Part of a small language model's weights.
Size: 15 layers, width 224, 4 heads of 64 (2 for keys and values), MLP 896 SwiGLU, vocabulary 4096, 13.5M parameters.
Architecture: RMSNorm before each block, rotary positions, biases.
Training: a variant of SOAP for these matrices, 199M tokens, 3037 steps.
Each number is 128 + 32 x the weight over the matrix's rms, rounded and kept within 0 to 255. Layers, rows and columns count from 0.

# layer 8 MLP up, 896x224, rms 0.104, rows 297-315, columns 56-111
[[ 85 147 103 203  86  77 132 164 167 134  77 137 130 107 153 106 168 117 151 122 106 161  74 167  61 139  65 113 139 146  96 116 104 167 132 143 145 171 148 114 102 136 165 148 188 102  84 211 156 136 121  68 101 112 174 176]
 [144 131 122  92  97 175 106 164 162 126 105 141 149  37 174 136 124 184 139 150 136 149 107 124 147 124  82  68 116 102 127 166 124 151 104 161 134 125  67  96 157 161 124 102 120 147 132 149 122  36  99 114  35  58 151 137]
 [119 148 126  82 107 135 146 148 137  97  85 144 101 135  98 110 187 133 113 141 156 193 170 221 117 162 133  75 131 173  89 150 108 148 161 132 127 162  82 162 127 148  95 134  77 136 111  90 146  98 141 146 117  97 170  91]
 [129 150 149 121 116 148  86 172 147 126 120 133  98 128 131  77 148 178 118 146 118  99 133 117 126 126 100 145  94 128  98 104 157 131 116 140 117 105 124 173 105 122 135 137 106 113 135 173  79 133 124  87 102 129 137 206]
 [134 119 113 120 122 124  64 147 139 148 128 160 144 135 169 162  80 186 128 181 140 154 100 145 156 120 109 164 141  80 136 145 109 163 129  77 177  73 133 131 107 176 123 138 114 115 106 137 129  68 155 135 117  87 117 143]
 [ 75  83 184 121 131  83  83 134  92 183 139 135 138  80  77 125 124  98 130  92 145 158 212 179 132 142 135 159 128 147 116 130 142 211  82 185 101  57  79 119 113  89 128 143 143 184  93 103 131  95 134 105  65 108  91  86]
 [ 99 132 171 139  79 141  67  77  64 130 121 143 184 164 138 115 117 110 118  88 107 151 177 173 135 104 122 132  68 143 122  65 133 113 154 103  72  76  73 130 106 139  88 106 133 144 114 142 159 163 139 134 100  87 143  96]
 [149  95  97  92 109 159 128 125 160 104 165 136 156 144 131 108 126 116 159 151 124 145 171 127 104 118 168 132 134  90 108  83 105 114  52 126 120 105  75 124  85 120 147 150 136 116 143 117 175 101 107 129 179 149 117 110]
 [165  90 143 120  97 151 125 187 119 119  81  98 176  96  74 151 112 184 191 134 115 112  54 114 114 128 174 142 127  87 177  83 140  90 137 121  90 140  75 134  55 116 196  79 118 168  68  77 134  78 120  89 189  93  96  84]
 [ 81 158 127 129 102  83 176 148 132 108 193 194  89 154 145  91 107 181  71 174 113 157 114  78 129 161 192 107  99  88 156 111 103 140  75 130 108  80 154 134 134 152 189 128 200  98 136  99 128 157 157 142 130 197 130 130]
 [ 74 107 180 129 161 122 160 140  84 139 110 158 157 119 120 106 127 135 136 189 194  58 144 142 158 106 163 132 152 150 118 164 116  77 106 111 138 127  93 159 117 110  73 109  84 130 130 116 139  98  90 129 174 191 117  87]
 [160  83  86 157 116  61 155 151 168 122 133 181 124 154 122 150 170 131 129 147 162 112 132  93 105  89  89 151 151 114  90 163 128 137 134  94 125 146 145 143 133 150 119 108  31  98 113  65 107  78 126 130 166 179 139 115]
 [123 145 104 115 121  86 111 161 139 105 136  91 146 138 120  78 213 118 140 110  93 146 136  98 174 113 147 169 173 101 129  82 106  72 119 115 192  60 179 234 137  95  77  53 142 176 127 142 152 130 117 107 119 130 124 145]
 [ 90 123 141 119  76 147 106 138 108 141 183 158 149 134  65 149 190 141  72 110 108 130 133 110  58 117 100  90 152 157 148 124  92 125  81 147  82 159 124  92  93 133  58 125 165 119 135 114 183 109 129  76 141  97  96 136]
 [109  87 100 152  76 112 144 174 177 134 110 163 151 106 150 181 144 125  84 102 126 154 170 177 123 126 194 109 102 152 139 213 111 139 196 116 157 120 112 133 139 187 155 103 130 132 104 117 115 123  90 121 114 185 138  95]
 [168 142 129 188  88 115  94  94 161 169  88 163  37 102 187  96 122 118 117 150 158 166 144  90 147 128 111 203 126  91  80 123 141 129 114 121 163 138 140 163 162  94 135  85 112 130 114 191 145 110 148 132 120 103 163 103]
 [176  76  61  83 178 133  77 105  94 173  82 130 128 220 104 151 136  80 127 162  51 200 106 126 110 111 136 120 167  84  90  90 128  97 136 147 116 105 118 142  78 121 146 185 157 117 113 196  94 147 188 152 118  98  83 127]
 [190 112 117 143 156 164 123 157 180 121 140 159 163 139 143 119 154 149 101  83 116 135  96 105 120  93 112 115 109 122 113 144 103 153 120 156  91 112  62 136 124  82 126 124 174 129 138  74  78 128 124 135 138 124 112 129]
 [100 125 176 152 112 157  86 114  82 154 143 137 186 173 131 116 134  90 123 208 127  85 148 157 123 146 100  72 122  98 119 138 146 104 135 145 150  96 170 213 129 119 169 153 138 117 155 115 146 134 129 104 102 160  90 144]]
# layer 8 MLP down (transposed), 896x224, rms 0.0978, rows 297-315, columns 56-111
[[ 76 167  81  84 118 116  95 148 159 183 132 160 117  37 104 136 117 151 150 139 153 117 122 120 183  72  99 119 134 130 141 156 103  88 136  74 169 114 129 135  96  77 139 110 181 101 147  66 175  72  89 124  96 106 143 153]
 [161 173  59  92 138  59  73 149 145 117 114 111 143 124 123 170  95 119 163 159 144 129  78 117 169 145 172 141 127 143 115  88 113 136 148 131 136 155  99 148 148 109 113 164 127 173 154 120 197  47 168 156 105 129 127 145]
 [118 100 143 164  54 139 110 138  61 127 136  65 120 148 135 109 103 142 152 139 125 147 142 126 151 148 148 129 147 150 109 154 150 135 131  91 102 167 123 151  97 141 163 118 121 152 138 137  91 133 165 177 106 164  97 121]
 [129 110 102 122 128 145  79 155 167 109 192 157 135 139 145 150  94 109  98 163 122 157 135 146 163 159 125 188 166 103 151 131 141  74 100 159  95 189 175 149 118 158 169  97 152  86 117 173 163 159 147 116 117 119  93 128]
 [ 86 121 126 140 122 139 133 125 133  63  88 152 158 162 215 123 156  67 121 127 110 187 103 119 113 208 121  78  51  61 130 111 162 124  78 121  98 141 150 185 143  97  95 123  67 127 139  93 165 141 154 109  70 102 222 123]
 [107 146 111 205  85 122 181 144 114 155  74 136  70 174 125 145 172  91 141 113 133 121 145 106 129 131  90 122 126 138 110 139 114  98 119  62 165 101 153 161 117 147 101  69 162 139 126  68 115 146 154 159 105 180 139 134]
 [131 150 130 209 130 151  69  83 114 180 105 159  59 100  95 120 145 113 181  93  60 100 153 127 150  98 122 137 166 150 157 115 201  98 137 163 106 105 112 104  79 164 170 121 111 148 163 132 117  58 168 186  67  86  98 136]
 [114 150 137 145 169  69  69 141 169  99 124 209 170 156 125 172 146  94 128 169 169 165  96 126 133 144  99 156  88 121 139  79 127 154 110 156 134 137 170  67 131 162  70 123 127 163 114  97 160 125 168 118 162 140 112 182]
 [153  95  76 130 182 150  79 124 118 108 140  75 111 125 128 149  73 181 113  54 108  70 111 149 188 124 120 118 115  74 122 124 116 124  99 118 147 104  88 116 158 128 146 103 120 150  86  43 126 105 140 118 188  86 102 105]
 [ 99 116  85 149 126 122 140 215 153 124 155  67 173  94  82 162 114 160 133 191 132 129 129 172 165 164  97 107 134 112 167 137 130 109  61 212 103 140 130 148 159  96 169 134 191 135 124 138 109 124 145 162 201  81 107  83]
 [136 129 114 126 106  57  50 142 111 121 126 163 144  86 122 119 116 151  83 114 103 136 109 135 162  97  87 144 133 137 166 102 120 135 153 148 136 104 128 138 124  52 145 156  60 138  67 155  60 163 148 181 100 168 140 105]
 [ 97 140  92 142 163 125 129 139 172 127 170 117 165 163 154 130 119 133 122 172 149 102 124 133 110 136 168 134 155 134 109 117  70 153 109 157 182  94 215  76 163  73 107 112  54 124  89 169 102 183 133 137 113 118 115 161]
 [176  69 121 138 147 184 134 162 155  85 181 146 113 118 172 162  91  95 136 134 100 108  78 186  85 140 124 164 120 127  86 122  91  47 135 121 199 118 152 119 119 164 149 183 105 124 120 120 101  96 120 102 139  88 148 209]
 [150 127 125 141 136 103 189 145 147 147 156 131 139 126 130  99 152 109  59 130 149 128 169 108 134 181  90 140 123 135 116 122 112 132 119 113 160 113 107 138 100 144  99  71 143  61  61 113  98 100 178 105 160 135 167 163]
 [ 99  97 134 108 122 106 182 161 123 161 118 120 113  54  58 143 124 152 129 168 159 136  74 126 145 160  39 100 127 133 139  98  70 138  71 125 133 142 184 129 105  36 128  99 106 158  91 122 117 116 163  92 130 145 107 122]
 [ 59 155 180 143 132  70 102  94  93 171 119 131 130 120 109  90 134 156 147 100 124 130 175 148 110 117  79 154 117 115 134 141 150 103 155 159 200 135 106 114 175 157 112  71 140  73 113  90 165 167 110 112 155 136 223 159]
 [143 115 134 122 125  95 115  94 125 180 121 131 157 144  47 174 167  93  64  91  96 198 112 110 103 111 115 178 123 164 167  91  97  76 142 127 132  95 145 118 145 180 141  85 145 120 164 116 189 105 170  74 129 103 112 160]
 [133  93 112 120 203  95 154 119  66 121 113 122 141 144 162 177 155  81 103  88  78 161 121 127 102 127 178 151 150 123  76 144  84 134 107 117 113  74 154 163  76 121  71 109 134 120 179 112 135 120 140 152 105 113 110 139]
 [121 120  96  92 120 158 112 153 125 127 133 152  93 141 102 153 168 128  83  92  81 105 104 123 128 127 118  93 146 110  85 151 144 121 103  47 117 182 170 133 129 124  94 119  76 158 116 128 100 109  82 134  88 100 181 123]]
# layer 8 MLP gate, 896x224, rms 0.11, rows 298-315, columns 56-111
[[ 53 132 126 142  83  87 113 117 159  68 121  53 174 168 132 155  97 124 131 167 147 141 100  54 161 120 147 174 119 157 182 162 125 108 102 162 210 123 138 134 108 122 116 167 192 202 115 101 135 125 137 143 180 193 104 137]
 [ 89  77  91 104 193  56 134 143 111 175  82 107 143 117 149 151  72  79 144 175 102 139 138 104 137  81 135 151 150 140  80 125 144 138 103  98 116  69  72 140 114 151 142 154  68 112 145 122  92 107 121 105 120 104 107 128]
 [175 171 159 119 137 104 123 112 128 127 105  96 112  90 122 114 153 116 150 138 107 122 126 167 141 160 156  97 140  84 123 136 126 124 136 163  80 139 133  75  95 113 105 122 115  89 168 128 109 160 156 132  93 116 109 126]
 [156 131 168 151  99 121 106  95 143 123 137 156  80 121 106  94  79 133 166 153 137 106 132 107 157  91 133 110 134 136 143 113 171  99 155  90 173 150 110  65 152 120 183 156 145 118 178  87 152  93 149  99 220 114  50 157]
 [163 140 135 126 140 149 107 111  89  89  92 194  64 146 110 125 160 103 157 117 109 140 129 161 124 148  99  74 127 126 146 104 150 154  98 126 121 149 126 148  68 117 165  86 109 123 119  68  98 127  96 109 118  50 116 149]
 [165 185 152 157 154 160  72 135 172 150 107 185 154 140  86 108 126 129  95 160 129 115 147 137 136  77 108 115 140 106 149 114 113 122 122 136 127 150  89  99 101 116 123 104  97 123 164 111 116 110 128 204  97 146 153 157]
 [101 162 130 133 128 125 107  99 138 128 177 138  94 160 139 121  90 155 126 142 144 152 107 173 165 110 143 110 107 131 129 143 125 127 112 141 174 140 159 166 117 186 125 128 144  97 127 134 130 155 120 171 163 131 144 129]
 [141  83 132 166 125 172 144  77 137 118 161 114 137 106  94 101  93 165  88 156 141 157 146 136 163 110 113 140 182  81  97 106 128 161 144  46 136 107 169 182 158 155 105 219  88 123  95 148 149 113 189 166  94 181 147 195]
 [147 162 166 125 122  91 175  84 147  96 139 104 170 121  95 111 126 164 121 162  81 119 151  87 159 192 142 159 112  97 160 154 144 187  80 139 164  95 182 166 194  96 179 124  72 164  75 132  71 130 177 100 136 183 137 116]
 [140 120 124 139 140 117 123 133 130 164 130 132 137  99 118 158 123 140  78 152 136 118 141 121  83 120 137 140 127 162 138 182 193 118 154 113 142  98 160 144 172 101 119  56 190 134 116  96 140 158 102 143 138 109  85  94]
 [117 175 148  97 139 113 110 136 169 139  98  98 122 109  97 188 130 113  56 176  82 179 156 167 168 102 142 140 100  92 151  76  84 163 145 105 130 120 153 117 181 117 153 158 125 127 142 137 125 145 163 129 136 129 150 141]
 [196 127 151 153 111 100 115 134 115 133  93 134 123 172 125  62 134 150 119 110  74 127  83  72 113  99 173 163 134 133 154 148 119 126 140 175 139  88 124  88 190 166 105 143 112 114 122 158 156 107  97 108 147  93 107 150]
 [147 104 100 145 122 107 132 127 168 120 103 104  52  77 134  90 137 142 151 121 129 140 140 121 168 152 150 106 129 151  99 134 119 128 115 136 129 139 133 152 132 152 126 165 136  92 157 109  61  87 132 162 157 205  55  72]
 [137 204 132 127 156 116 107 118 179 143  92 145 144 120  75 140 207 135 128 204 137 157 143 135 142 152  69 129 110 154 173 134 124 145 138 155  64 119 124 129 124 154 136 167  18  88 112 137 177 122 139 118 161 105 106 105]
 [104 101 134 146 179 110 137 170  93 107 118 117 184  70 129 111  72 153 169 134  99 121  50 153 125 143 124 139 160 118 129 110 161 158 167 162 143 127 127 159  40 162 100 152 119  85  87  72  70  66 125 100 127 118 132 153]
 [146 105 182  82 143 106 143 192  72 129 106 142 116  57 135 140 121 136 164 136 160  53 137 151 113 179  86 103 130 215 210 109 170  66 121 134 136 110 137 128 146 115  88 131 129  73 159 197 153 129  85  90 146 116  82 157]
 [162 149 151 103 195 107 125  93 100 142 140 125 158 175 170 142 119 144 158 132 102  82 138  69  85 183 140 143 155 147 177 166 138 103  98  58 127 106  92 126 137 102  94 124 151  98 135 119 112 127 106 172 111  97 151 142]
 [103 114 159 169 131 120 152 196 117 104 113 166 111 157 122 133 196 103 123 124 119 120 108 122 101 199  89 131 129 167  86 164 145 110 127 104 128 154 148 160 128 125 104  97 103 183 181 123 109 152 142 107 171 119 141 166]]